config.toml
head_dim = 64
d_mlp = 704
norm = "layernorm"
positions = "rope"
rope_fraction = 0.25
attn_scale = 0.125
bias = "all"
tie_embeddings = false
init_std_up = 0.0224
lr = 0.00538
grad_clip = 0.5
schedule = "wsd"
Each number is 200 + 30 x the weight over its row's rms, rounded and kept within 0 to 999. Layers, rows and columns count from 0. The size before them is the row's rms in percent of the matrix's.

# q: layer 6 attention query, 256x256, rms 0.111, rows 0-52, columns 64-127
# k: layer 6 attention key, 256x256, rms 0.111, rows 0-51, columns 64-127
q0,098,276,210,222,194,173,213,216,221,167,200,224,195,255,213,201,220,231,170,218,173,250,208,214,194,206,142,231,195,185,213,161,221,225,164,215,202,250,153,228,196,154,169,142,234,156,231,175,195,161,245,192,201,173,257,235,214,217,181,227,251,246,204,212,250
k0,091,189,158,175,197,246,168,201,163,190,209,162,198,245,250,263,206,178,201,174,195,189,176,206,188,221,210,149,238,131,153,209,193,195,233,186,263,192,139,230,192,208,218,191,177,215,239,240,183,182,215,236,166,190,220,187,154,228,250,155,159,160,164,229,166
q1,086,179,248,198,207,198,263,248,186,212,236,214,168,235,227,146,238,215,182,221,249,204,205,189,218,182,191,177,190,222,199,229,217,216,193,223,168,197,249,193,251,246,174,258,221,199,248,251,240,219,203,202,239,231,148,232,232,226,210,177,214,216,221,198,228
k1,104,200,158,215,202,235,182,179,231,175,199,204,202,202,181,220,176,163,163,177,211,200,195,241,153,209,210,193,220,169,240,218,196,192,241,149,192,170,154,242,218,170,201,189,184,218,230,161,196,207,170,228,232,222,221,161,209,245,222,196,186,185,248,215,210
q2,089,192,218,181,238,180,195,171,193,234,180,198,149,253,161,140,183,204,211,191,213,154,189,221,253,215,164,181,157,188,186,233,164,187,233,184,175,202,265,164,203,223,202,271,230,224,188,218,211,209,200,191,146,195,161,174,204,188,227,205,213,183,216,166,244
k2,104,188,239,200,205,225,241,218,210,205,215,245,166,211,181,209,196,256,219,186,200,214,256,183,194,218,212,222,169,206,205,223,225,240,207,234,193,219,244,236,165,247,233,246,247,234,227,234,178,205,256,132,205,267,224,271,220,206,164,227,227,240,229,200,161
q3,096,186,233,162,211,203,189,201,247,175,198,210,209,168,204,239,183,156,180,196,193,178,141,133,185,172,206,184,203,202,195,169,171,193,156,193,194,122,161,197,210,193,166,139,156,229,166,190,202,186,212,204,179,192,212,180,167,207,193,248,217,176,235,197,163
k3,106,221,171,232,190,261,205,242,214,226,240,196,182,234,246,219,181,194,193,184,210,224,178,249,191,209,189,131,205,199,223,207,241,150,276,156,269,208,196,173,204,200,190,235,178,211,234,229,195,200,222,208,174,220,270,233,196,258,226,167,191,231,170,236,249
q4,090,242,222,196,227,174,214,181,237,285,185,198,209,249,173,163,242,210,221,195,252,200,240,229,211,252,154,181,219,177,201,221,190,231,227,152,223,193,179,187,211,239,200,203,207,189,195,176,173,195,206,201,198,231,229,186,223,138,209,150,224,204,170,175,251
k4,105,240,254,164,190,250,195,243,215,201,224,210,173,205,203,201,219,180,219,206,197,205,189,184,160,212,130,217,174,240,215,185,201,182,236,228,146,216,265,187,172,218,236,240,199,151,205,227,205,187,214,202,189,254,170,188,183,155,228,197,204,170,249,195,208
q5,105,169,226,131,194,194,156,168,202,220,181,205,189,210,178,179,170,167,201,224,251,182,152,158,167,146,213,177,177,235,222,197,186,217,180,188,164,168,160,163,183,202,176,176,166,209,198,150,171,180,178,236,182,191,172,163,189,202,171,216,189,181,158,114,202
k5,106,217,164,120,184,247,204,257,175,191,154,155,216,227,207,230,209,172,167,158,172,228,138,203,178,160,229,199,195,166,180,199,190,175,190,171,209,172,184,148,207,185,238,228,200,163,165,157,269,185,209,181,210,194,248,170,246,201,255,164,205,195,175,233,244
q6,089,132,222,156,173,206,195,145,175,161,219,154,178,164,204,177,227,171,140,182,243,181,210,145,238,137,221,188,193,177,195,209,182,209,156,191,192,151,255,182,186,222,205,177,145,210,171,227,218,141,187,158,231,200,184,203,198,142,193,213,209,173,224,175,183
k6,112,216,151,221,230,225,198,207,175,213,178,162,218,214,236,216,263,231,164,191,163,167,183,191,201,250,186,138,214,202,186,200,218,148,202,225,201,179,193,219,220,168,206,157,244,219,211,186,205,161,215,204,224,221,249,196,185,207,205,168,134,206,145,226,213
q7,091,171,194,217,143,250,228,203,194,196,185,219,156,203,205,200,195,198,119,200,204,205,175,149,231,200,193,196,168,212,244,154,161,134,176,233,151,181,138,211,187,153,258,139,199,165,177,220,154,211,174,204,235,194,154,153,186,165,194,187,197,182,178,165,213
k7,104,229,210,165,196,197,175,229,197,214,234,178,177,230,176,206,150,180,215,218,190,284,198,265,169,201,191,222,208,227,130,160,184,204,228,231,184,189,181,216,197,181,235,226,233,240,189,168,249,247,199,226,185,200,206,222,192,179,232,206,224,204,167,222,188
q8,097,162,148,231,180,185,161,202,204,221,207,202,233,188,140,157,178,197,209,198,174,209,195,211,209,183,171,174,192,145,213,223,150,182,175,200,167,192,167,181,214,170,176,167,219,204,218,214,194,185,149,137,218,153,175,172,195,235,192,174,187,180,203,211,180
k8,109,191,144,190,176,246,184,250,153,225,186,134,171,192,215,216,188,221,225,110,198,189,146,152,165,235,180,148,222,202,188,177,185,184,172,202,216,214,170,184,167,183,246,194,185,206,153,177,196,141,207,205,199,173,195,246,205,173,180,200,265,210,185,222,215
q9,089,217,261,232,222,179,203,135,198,221,203,184,179,153,244,170,148,170,181,176,189,228,156,183,206,218,243,196,162,186,212,208,171,243,155,168,149,183,181,176,233,179,216,198,202,218,167,207,187,176,158,184,203,208,176,200,232,229,175,186,170,165,195,183,253
k9,101,192,269,169,207,189,237,240,241,226,199,271,190,184,173,186,180,154,193,245,233,204,273,213,189,172,183,249,177,272,215,199,195,203,233,252,173,238,245,205,128,220,158,193,247,190,202,178,173,176,223,173,191,268,217,182,159,180,203,182,167,160,190,241,164
q10,094,187,221,194,184,201,192,176,181,217,162,154,195,131,169,167,191,190,174,167,208,180,167,188,210,142,212,214,155,284,213,179,215,171,211,263,178,173,188,133,154,204,188,172,209,169,164,201,156,206,177,203,185,293,213,158,188,155,146,184,160,156,163,166,165
k10,111,180,169,197,179,198,208,208,194,165,165,165,262,243,223,186,197,203,206,90,183,205,194,203,216,202,154,171,197,188,169,200,183,232,271,222,290,197,170,248,231,198,232,147,181,140,230,220,188,208,218,195,213,179,214,185,246,186,223,177,174,203,191,235,188
q11,097,191,224,176,191,191,206,174,192,194,211,198,203,223,232,212,155,145,195,207,193,230,189,214,179,182,213,154,175,214,211,110,216,190,204,158,184,202,171,186,199,219,145,168,184,206,183,191,254,192,208,237,214,159,235,197,201,170,177,217,176,191,135,211,123
k11,123,226,261,220,204,226,234,189,197,173,208,234,190,220,205,200,233,224,188,182,205,200,217,168,221,195,202,246,157,189,245,227,250,255,189,187,176,200,257,218,198,238,185,216,197,193,219,255,161,246,214,173,205,210,190,233,222,189,190,256,215,238,241,214,182
q12,092,202,238,199,179,179,210,144,246,188,194,210,235,210,224,229,150,202,230,221,205,190,191,257,175,157,203,235,216,223,175,170,212,168,227,226,204,259,144,193,147,213,293,318,182,191,232,249,235,184,217,148,170,190,157,176,201,240,250,169,191,235,195,204,208
k12,093,164,209,183,196,190,222,139,237,202,143,187,239,236,175,173,201,176,202,186,162,242,217,200,224,263,195,185,210,231,235,195,182,212,238,229,180,154,203,200,254,113,137,172,206,143,164,163,231,190,197,157,186,227,237,197,277,229,187,183,186,221,221,193,229
q13,100,225,207,225,237,217,215,266,189,183,185,220,161,263,237,185,188,169,217,264,252,235,226,179,195,168,160,231,229,223,215,237,179,227,220,190,180,137,248,184,216,221,234,217,174,184,156,214,224,95,200,202,194,215,222,197,187,164,202,225,227,232,219,166,228
k13,095,115,221,240,196,173,203,243,187,203,239,210,233,157,113,227,227,171,167,198,218,163,221,153,144,219,254,180,206,175,237,154,224,242,200,180,219,212,200,261,150,209,210,179,227,240,164,223,227,183,195,214,183,181,228,187,235,192,195,160,142,157,192,205,206
q14,097,246,222,206,213,142,198,231,167,200,257,205,217,127,186,228,241,191,168,151,234,171,182,212,194,201,212,235,185,216,187,225,223,187,213,216,132,182,139,258,198,222,180,230,221,203,198,203,256,200,195,194,194,256,211,166,239,229,171,269,172,160,247,238,264
k14,093,156,241,188,207,185,128,202,258,221,185,193,157,180,209,213,224,217,235,196,203,228,218,190,189,278,238,201,212,247,184,225,194,166,176,201,201,207,253,190,190,191,221,178,237,197,194,205,216,202,205,208,215,133,187,161,169,203,223,189,226,181,173,218,176
q15,093,194,189,200,220,159,174,181,184,148,234,176,220,247,181,194,177,226,235,222,226,168,173,217,211,215,218,167,204,242,216,219,179,146,189,229,239,192,220,201,273,185,233,242,246,223,148,205,203,232,189,244,248,172,226,203,164,90,186,213,199,203,177,187,198
k15,090,218,178,213,223,202,170,192,176,192,195,203,213,162,219,221,197,170,180,188,195,247,114,194,195,218,246,187,169,132,208,167,158,190,258,174,136,152,200,168,180,195,206,196,180,218,209,145,169,201,200,196,159,194,155,200,201,204,208,178,179,184,199,192,231
q16,097,226,187,214,230,158,245,188,162,193,191,217,236,199,208,194,200,211,203,197,197,174,142,213,215,265,225,183,223,223,242,164,206,207,215,177,234,235,192,160,237,214,213,200,157,239,198,203,298,201,220,161,211,218,193,153,121,207,187,177,173,236,190,197,207
k16,095,200,197,216,254,207,218,241,207,165,258,165,262,188,188,212,236,207,182,207,185,280,260,182,183,190,197,250,143,209,175,225,156,233,196,188,209,199,157,193,159,167,174,216,233,153,240,211,124,208,161,201,176,245,231,241,235,172,231,211,215,207,158,177,174
q17,106,244,179,199,220,181,225,194,178,208,205,145,206,195,251,188,192,188,218,177,201,181,208,204,203,183,170,219,261,157,188,155,223,209,250,220,191,201,194,230,175,211,194,263,211,248,239,138,141,172,192,207,204,158,184,133,173,209,217,139,218,177,203,155,132
k17,105,198,272,189,157,195,157,206,215,243,233,223,246,210,196,203,276,192,202,186,223,220,164,193,190,197,177,238,147,218,155,194,187,131,184,184,224,220,183,154,174,212,206,131,217,189,221,211,177,214,199,223,214,236,220,148,194,189,189,213,226,214,186,181,211
q18,098,207,188,228,183,252,254,252,189,152,199,174,214,214,175,224,193,233,207,223,209,235,239,206,228,200,179,261,199,190,220,195,193,186,226,204,179,189,177,234,183,183,209,225,266,201,220,217,237,248,122,189,185,205,178,242,200,199,208,194,191,274,199,224,210
k18,101,160,209,153,193,190,214,188,214,249,184,203,180,164,201,186,199,158,208,184,170,223,207,197,140,223,212,195,243,180,160,199,158,217,195,159,146,180,233,201,209,248,193,220,197,216,193,207,171,179,243,236,219,231,171,207,213,184,179,219,227,177,156,193,201
q19,101,186,183,221,192,202,263,203,212,261,191,185,192,244,203,153,216,213,206,197,152,167,209,255,148,195,193,146,188,228,187,194,208,161,209,168,206,196,228,175,158,198,222,207,196,292,220,215,180,233,214,230,223,229,258,221,254,219,174,208,153,197,166,206,197
k19,098,123,227,189,221,208,216,152,160,159,163,149,162,150,193,243,155,254,207,178,249,200,148,182,215,188,201,220,181,218,181,249,179,186,198,222,240,175,200,217,210,154,188,203,201,221,224,156,211,180,155,171,233,201,208,163,180,207,231,204,186,184,224,215,226
q20,095,192,154,247,206,182,187,216,216,215,188,214,203,180,211,198,153,174,131,263,187,218,214,212,172,182,143,230,219,179,220,206,194,167,175,182,185,207,183,131,178,220,170,244,205,210,179,169,199,164,202,203,228,226,185,169,145,145,221,133,191,256,166,188,210
k20,094,138,216,195,174,195,189,188,204,227,196,137,179,205,141,149,234,224,195,131,190,159,230,215,182,195,175,165,215,183,261,201,185,217,241,155,190,197,191,199,217,179,211,169,163,219,204,205,186,189,206,154,139,188,218,134,195,233,254,217,202,176,194,203,229
q21,092,199,183,205,210,235,172,199,176,171,151,145,176,143,204,181,182,182,183,164,193,261,173,194,233,229,184,193,251,228,250,191,174,176,220,202,180,139,187,188,222,226,207,169,254,160,227,175,201,159,202,169,191,188,256,143,223,186,173,181,210,191,163,210,230
k21,101,265,191,215,190,204,221,221,227,206,154,186,131,219,186,219,179,237,199,259,185,162,191,217,166,180,214,207,189,184,221,189,213,203,205,242,249,216,194,217,152,155,150,200,204,200,181,259,177,224,159,216,221,232,203,203,214,229,212,219,190,193,220,210,161
q22,100,203,212,226,231,194,230,288,216,221,178,226,109,186,230,234,199,204,192,198,173,190,208,214,166,197,202,218,218,175,209,207,190,239,237,246,156,208,190,215,195,204,207,209,175,157,192,137,275,192,198,176,171,190,173,216,205,189,198,220,190,143,224,170,161
k22,101,241,225,221,193,237,163,185,135,160,124,216,213,200,148,193,223,205,195,202,162,237,205,133,206,173,235,182,212,200,221,169,148,194,226,171,167,245,201,187,213,212,161,207,221,189,208,246,187,197,220,201,127,192,219,215,226,180,214,218,200,219,186,201,269
q23,100,210,225,169,201,188,272,199,238,172,255,204,177,213,188,194,229,190,119,198,179,220,223,185,153,178,175,213,176,165,209,171,212,150,215,225,285,203,168,225,193,218,224,226,176,205,213,229,176,213,222,193,206,164,205,193,172,178,196,194,244,189,142,224,246
k23,099,175,211,248,196,242,193,221,221,207,173,193,221,227,182,191,157,171,183,217,179,178,172,195,163,225,182,239,192,222,192,179,217,171,219,214,171,174,240,158,199,187,243,138,161,233,188,211,169,206,177,259,193,215,194,204,196,271,169,131,166,262,249,223,157
q24,106,186,243,162,249,214,161,195,208,205,231,226,142,215,129,191,187,193,210,174,163,256,218,221,221,156,208,201,225,197,158,213,266,158,144,190,239,199,227,229,192,136,202,175,222,142,197,230,208,200,271,196,184,204,210,240,255,181,188,183,249,263,210,193,181
k24,096,195,219,169,233,235,221,173,244,150,192,228,197,182,196,204,175,206,185,156,168,204,169,164,205,258,189,208,194,186,200,174,177,239,232,210,223,205,186,128,213,254,168,200,188,200,195,196,194,242,178,155,156,204,173,222,202,169,151,219,197,183,183,183,192
q25,101,240,242,137,228,144,190,267,215,193,218,204,204,193,207,209,185,217,224,214,237,218,143,210,234,243,198,173,148,218,147,204,217,173,157,199,212,185,192,224,248,186,161,228,185,246,151,186,215,218,188,198,225,164,170,192,210,215,224,220,217,185,222,151,185
k25,095,195,194,258,208,206,230,161,175,220,142,233,190,167,199,211,188,175,173,193,181,190,226,180,230,201,236,267,230,188,249,189,225,228,234,259,206,215,201,239,200,183,204,240,226,191,185,214,217,188,252,217,232,264,229,231,192,184,186,207,152,228,226,190,187
q26,105,216,212,223,242,184,183,154,175,179,117,196,208,189,182,198,186,221,147,225,163,187,159,211,184,198,180,192,233,157,167,231,243,230,280,190,236,256,168,218,200,168,181,207,204,151,170,179,202,181,135,179,171,177,184,165,211,215,191,135,171,255,178,250,206
k26,107,190,167,221,191,185,195,199,227,194,198,228,174,232,233,158,250,145,214,185,157,228,198,201,207,189,187,189,217,206,221,229,148,189,220,161,198,194,136,177,295,211,224,237,185,194,207,172,179,192,182,232,164,203,225,241,207,176,153,186,230,259,198,220,166
q27,101,207,138,232,191,212,160,211,197,215,180,158,208,182,154,178,143,229,187,189,162,257,208,216,160,218,206,202,240,200,225,198,205,190,250,195,175,190,170,208,218,175,209,224,190,182,194,253,198,207,147,171,174,205,212,181,215,213,232,159,289,175,186,166,194
k27,099,211,227,208,133,212,170,182,187,209,172,174,166,240,165,256,244,200,131,205,238,201,218,195,153,221,166,222,209,218,179,106,228,221,185,183,208,212,180,230,221,209,173,168,226,221,258,197,179,246,214,236,232,170,153,222,189,187,173,195,188,213,159,269,204
q28,097,159,181,167,192,227,207,246,176,163,222,237,212,159,176,204,217,217,160,134,209,246,244,223,199,221,251,243,213,201,216,178,208,165,210,207,198,222,168,199,245,192,180,229,183,243,212,219,198,173,181,232,216,236,189,235,217,217,240,185,171,204,191,197,244
k28,100,181,172,207,202,172,240,251,154,227,198,160,158,226,228,249,199,227,238,189,207,177,208,169,189,196,135,208,169,275,216,230,202,211,195,215,200,239,219,192,196,232,225,276,218,198,194,251,177,269,191,189,228,171,230,132,200,209,134,247,179,225,194,172,208
q29,100,258,239,211,218,177,211,219,192,144,209,168,191,215,155,186,217,205,187,186,235,215,205,164,199,152,230,206,184,225,206,178,190,161,210,243,196,234,196,168,142,214,140,217,192,192,206,204,220,187,216,211,225,206,257,144,179,181,187,207,194,224,231,219,205
k29,097,182,205,219,165,218,184,226,224,194,247,184,217,173,200,154,216,274,291,172,205,205,165,152,201,239,256,213,186,203,258,212,194,216,228,239,219,130,254,231,227,198,202,190,270,166,236,180,210,247,179,184,233,204,212,275,137,195,199,208,242,207,172,166,155
q30,099,192,224,182,165,250,215,248,197,196,197,146,202,239,188,202,186,260,176,152,177,240,163,182,252,173,215,256,228,186,167,187,195,209,185,220,244,183,234,180,220,183,199,241,228,210,135,268,245,180,217,232,199,157,163,233,207,166,205,242,237,185,211,219,225
k30,099,221,239,211,214,167,208,184,189,152,206,253,213,179,204,259,221,197,207,168,183,134,193,165,153,175,190,211,200,182,244,223,163,219,283,198,243,214,213,254,167,163,165,221,186,162,208,202,201,229,188,176,193,205,233,264,171,217,174,161,216,217,193,260,161
q31,096,186,204,192,224,230,173,213,177,167,231,211,228,182,265,175,181,176,197,240,251,191,212,215,176,191,221,186,211,252,225,145,232,205,145,194,245,210,192,166,233,202,156,266,176,235,202,177,207,199,178,225,217,149,171,163,242,150,181,174,161,183,264,226,165
k31,102,204,219,204,156,181,253,172,197,202,205,234,240,195,187,178,212,187,145,240,207,223,224,229,210,233,200,220,192,196,226,216,198,188,183,213,190,175,161,208,181,188,268,173,282,217,278,169,190,193,180,152,195,213,175,169,249,245,159,208,222,226,196,211,201
q32,096,202,267,197,214,179,180,210,234,172,169,222,188,185,197,229,239,176,188,250,215,205,208,256,188,190,211,215,232,188,205,178,221,160,207,164,143,224,158,176,219,160,206,187,252,216,187,222,203,155,203,251,203,222,171,223,232,193,283,207,234,146,184,226,268
k32,096,184,180,257,177,236,208,199,208,198,170,183,204,178,231,188,133,192,187,175,202,172,174,238,185,206,201,183,229,159,226,224,190,252,229,170,241,167,208,171,166,177,191,183,207,222,258,178,160,203,197,240,201,160,206,174,200,161,199,211,202,164,148,168,168
q33,097,240,205,198,216,192,198,196,174,211,191,203,238,215,203,183,207,237,164,207,183,190,210,208,219,175,192,168,185,191,176,188,196,213,212,243,189,196,184,194,197,187,134,212,187,190,213,183,145,173,158,195,227,252,193,157,218,212,195,223,237,197,197,191,107
k33,095,181,155,223,180,208,240,225,227,222,181,225,217,175,225,191,140,195,234,155,207,203,205,227,191,205,138,212,211,218,174,209,256,234,201,171,213,203,263,249,166,179,200,185,186,231,230,202,222,273,222,218,185,186,221,232,261,172,178,159,171,162,222,234,210
q34,097,203,181,200,221,243,155,241,201,128,239,174,197,185,222,202,207,271,160,211,192,232,224,224,188,135,164,150,150,192,180,256,181,247,156,152,218,195,167,191,176,237,194,246,195,173,195,159,206,283,164,188,219,209,230,195,184,236,176,177,175,193,219,169,234
k34,094,158,183,234,191,199,264,222,180,160,147,202,184,173,179,179,171,176,217,131,180,244,169,211,165,217,214,236,199,242,168,144,188,220,188,197,201,142,232,214,229,220,213,182,218,197,177,231,210,164,227,178,167,235,154,178,161,190,143,212,216,219,228,206,201
q35,105,185,229,195,208,150,207,167,249,210,231,162,188,205,226,234,199,278,195,162,216,203,203,189,225,149,262,169,154,197,253,198,233,194,188,266,168,218,276,176,171,204,179,258,204,225,258,195,199,176,149,179,146,205,206,209,191,179,220,209,208,254,231,189,248
k35,102,194,221,228,219,244,248,184,195,180,168,195,194,221,191,207,238,191,214,265,187,201,190,223,194,233,170,201,209,197,212,209,187,163,243,179,202,220,173,210,204,238,222,179,224,155,121,214,208,181,209,145,221,222,161,238,187,186,214,221,222,184,170,249,192
q36,100,193,257,225,164,204,205,155,131,175,153,193,228,245,186,193,169,211,161,181,131,186,213,182,185,142,196,211,216,207,169,176,200,200,189,217,132,157,198,207,182,166,269,234,187,189,172,164,185,214,236,234,230,182,145,192,188,241,177,244,201,175,183,208,184
k36,097,161,188,170,222,156,214,218,184,247,180,190,191,229,239,182,223,136,234,191,183,144,244,212,213,225,121,188,213,184,281,236,244,224,237,183,184,233,212,245,182,250,185,211,210,253,246,236,184,205,153,195,189,264,199,186,224,228,139,213,222,202,176,192,172
q37,098,220,248,222,175,201,194,202,190,167,191,212,178,281,184,184,200,204,234,210,225,242,237,157,210,170,162,257,155,195,213,180,196,191,218,225,180,206,220,223,213,198,191,236,186,205,221,186,193,209,186,242,209,192,163,221,259,209,197,217,190,153,209,200,193
k37,094,247,205,210,166,172,163,209,182,203,200,188,207,208,239,209,226,234,156,162,130,254,198,244,156,234,245,190,163,220,231,190,225,200,178,248,216,223,230,205,207,200,187,176,248,170,185,201,222,163,227,227,150,195,233,178,193,195,222,164,207,270,182,215,218
q38,100,219,229,200,221,204,175,163,194,254,201,177,275,179,266,246,239,169,226,216,256,167,211,195,205,233,190,187,250,190,232,170,175,194,224,221,216,216,185,207,253,239,203,223,183,193,238,237,257,189,193,200,167,204,175,189,240,169,160,183,163,194,227,167,125
k38,094,167,166,203,167,187,235,171,160,178,226,188,185,190,246,203,242,192,165,227,189,192,216,183,222,170,154,143,226,238,168,237,188,235,245,249,183,198,243,150,183,186,180,229,186,220,195,190,236,223,196,219,204,243,184,163,207,225,239,206,191,248,185,139,307
q39,095,197,204,248,203,191,214,227,202,223,205,245,161,169,199,213,177,178,245,178,245,211,210,172,212,175,222,269,214,201,193,210,170,229,231,191,161,244,180,202,207,195,213,223,221,177,188,171,200,241,196,214,196,140,170,211,146,154,163,220,171,219,182,217,147
k39,088,144,170,153,232,243,193,171,196,243,216,159,170,194,199,214,223,217,222,180,143,165,174,200,179,217,187,189,178,174,209,232,164,215,197,170,246,222,188,183,196,210,180,219,211,172,213,160,262,274,191,207,217,199,248,216,186,185,224,195,199,223,286,231,195
q40,095,172,224,257,183,206,174,216,208,225,191,195,179,222,252,187,234,245,179,235,210,246,249,211,163,190,220,209,268,160,244,211,167,238,173,239,152,221,161,213,215,184,191,165,188,231,206,165,138,194,217,211,248,168,178,152,176,210,213,167,185,181,193,224,191
k40,095,245,219,184,201,207,220,206,210,164,205,239,227,177,206,202,194,202,186,233,207,157,198,230,196,224,174,215,181,238,147,220,191,207,210,212,237,171,159,188,179,232,201,189,155,221,166,223,193,164,223,244,151,211,166,226,191,162,94,170,217,178,166,210,301
q41,095,202,189,159,203,257,206,199,228,212,181,187,204,269,201,224,223,175,208,193,197,195,152,222,226,185,215,149,202,175,151,193,224,240,181,273,205,167,208,239,217,195,216,176,198,181,201,157,197,243,186,168,218,220,194,201,154,238,179,169,174,223,191,186,209
k41,091,194,165,174,206,255,210,219,181,195,259,241,242,234,253,183,211,212,200,221,200,187,176,221,193,243,173,258,207,285,222,199,145,200,187,219,222,216,195,252,175,200,207,226,190,215,197,254,209,175,211,217,168,184,209,132,198,212,174,164,168,197,211,202,172
q42,100,215,203,198,168,199,192,207,212,189,153,220,234,200,217,230,263,173,312,222,186,233,179,206,156,195,204,179,169,249,185,213,172,164,194,231,220,187,137,226,186,144,168,231,232,194,167,209,208,200,196,184,193,173,236,143,219,204,230,224,196,198,171,185,181
k42,097,230,234,236,193,216,188,171,209,229,198,232,184,209,189,159,221,202,167,238,267,198,176,157,246,251,233,244,196,189,244,188,211,201,182,202,222,169,202,164,155,205,215,190,224,177,202,231,179,246,185,250,189,201,166,234,184,182,134,175,254,198,228,184,245
q43,096,137,187,239,136,216,259,238,226,183,223,218,212,195,231,235,208,197,177,178,207,276,225,235,203,208,158,211,223,255,237,192,209,237,235,255,197,174,176,228,176,244,220,178,220,238,190,239,160,170,186,208,225,207,206,209,174,203,233,172,224,230,237,231,165
k43,093,155,169,168,214,187,178,153,166,223,279,223,239,213,169,224,182,204,205,224,191,133,221,196,225,177,196,229,206,195,212,188,229,189,216,240,189,216,189,158,223,196,203,174,201,178,229,158,251,195,280,176,189,187,235,175,144,210,184,204,223,175,218,226,207
q44,102,194,226,219,203,223,192,209,181,216,211,173,156,218,200,159,217,227,174,218,205,197,184,202,196,227,176,149,167,199,180,164,240,204,178,234,170,220,162,198,211,146,204,212,172,141,168,218,221,177,216,186,236,171,206,210,245,224,246,184,194,198,148,226,181
k44,101,216,199,255,187,140,235,206,181,227,223,257,158,178,206,236,191,185,177,190,226,204,239,188,163,210,208,194,179,231,256,227,202,191,231,230,269,209,229,223,224,221,198,258,204,219,175,238,243,180,205,215,206,179,194,207,178,176,245,209,176,209,198,225,190
q45,101,210,250,233,183,194,207,194,164,178,196,236,179,167,205,191,184,181,193,134,190,204,189,250,187,238,233,248,201,210,197,197,216,198,193,197,190,194,247,248,147,184,207,190,226,181,175,157,211,162,226,188,183,181,218,159,161,192,193,171,222,163,173,215,175
k45,103,221,205,198,260,229,191,213,275,192,162,120,186,215,189,180,220,204,201,201,195,176,220,197,174,215,202,175,197,180,223,203,191,203,222,225,208,216,203,187,237,213,193,229,233,185,199,222,172,245,191,194,223,174,193,221,223,164,196,169,175,239,193,143,200
q46,102,208,185,199,189,212,186,252,170,203,189,198,207,205,174,191,184,213,204,244,182,176,151,181,201,140,218,242,162,192,192,210,199,133,179,186,170,153,277,213,238,224,235,259,162,186,228,233,151,246,217,216,175,199,203,180,207,185,179,232,158,150,213,173,177
k46,098,168,179,122,203,219,195,232,155,212,141,206,157,111,163,218,194,194,189,175,196,205,238,208,185,132,232,221,257,214,210,216,245,198,218,166,230,185,179,214,198,227,158,143,215,211,249,186,178,157,156,151,216,227,204,215,212,194,167,212,203,229,187,202,259
q47,099,219,140,199,267,198,181,264,178,175,208,180,226,191,184,233,182,200,248,191,185,263,202,166,157,210,215,230,208,249,156,243,193,163,155,213,238,178,177,176,159,200,219,160,178,168,273,208,226,190,198,192,223,178,157,214,183,162,225,157,184,134,211,199,212
k47,097,233,246,269,173,219,138,203,209,211,168,205,228,252,188,185,181,235,228,209,187,239,249,189,224,240,213,225,198,160,214,231,228,199,214,210,236,213,153,216,207,187,166,214,198,171,206,162,270,230,204,175,178,180,174,162,147,178,214,195,212,247,181,205,196
q48,099,177,164,216,180,220,189,136,137,203,208,237,172,184,217,174,191,229,262,194,205,253,182,234,195,232,207,232,223,192,205,188,225,232,145,270,264,181,190,214,171,237,206,210,216,253,165,242,218,203,220,246,184,209,189,189,225,206,260,217,182,253,219,219,138
k48,095,238,200,172,241,211,144,223,268,194,219,193,182,195,263,247,215,205,142,234,196,157,231,206,242,188,197,190,200,198,165,185,157,169,186,156,190,167,258,264,221,190,197,184,198,151,219,232,221,201,207,187,202,253,210,262,236,183,142,231,231,235,192,173,230
q49,099,254,249,188,219,177,154,259,248,159,213,198,134,228,193,235,219,185,150,153,198,239,211,198,227,252,163,229,129,175,258,181,215,228,184,197,216,244,170,145,202,215,252,188,195,227,251,207,243,206,216,229,198,181,170,191,190,205,289,167,142,157,220,151,177
k49,098,226,207,176,222,169,180,172,127,219,179,192,170,198,196,217,160,220,209,172,223,139,196,178,198,203,237,135,239,169,228,176,121,237,202,218,209,194,175,188,220,216,173,224,215,218,185,234,246,169,181,171,200,196,184,196,226,155,154,213,227,196,184,247,161
q50,097,185,195,197,217,141,177,210,184,202,224,219,209,211,191,253,161,163,217,201,177,253,203,192,183,180,207,194,190,193,180,189,158,182,204,190,186,188,149,233,243,207,198,250,181,257,265,155,216,190,180,162,177,232,188,251,178,212,161,218,206,226,174,181,162
k50,105,143,193,198,192,237,201,227,141,220,129,188,140,192,210,198,204,220,226,147,183,203,260,213,196,175,199,172,245,186,188,207,211,245,197,179,187,194,163,225,236,222,164,219,207,184,148,213,180,228,248,232,213,174,181,229,175,175,238,262,203,230,233,209,210
q51,099,183,111,187,209,188,210,178,231,210,181,166,198,202,179,225,180,218,133,241,178,223,176,229,203,229,231,180,181,205,207,178,192,243,199,173,208,217,177,197,194,178,201,195,152,239,212,225,195,198,188,168,205,224,150,198,223,185,200,265,177,244,243,182,214
k51,100,212,230,250,201,213,203,185,195,157,222,242,208,178,206,157,210,143,217,204,220,220,210,195,192,177,231,183,256,180,163,254,180,163,191,199,205,178,177,205,207,287,206,211,142,210,220,168,215,256,239,185,196,170,247,230,190,212,128,189,199,153,145,196,137
q52,097,194,212,168,222,159,175,199,234,230,225,222,200,200,145,198,155,222,196,199,250,174,216,269,112,185,221,209,161,215,185,164,187,233,251,238,216,154,213,201,194,233,188,151,202,213,224,162,237,225,222,137,203,163,195,166,219,217,281,225,179,146,204,225,167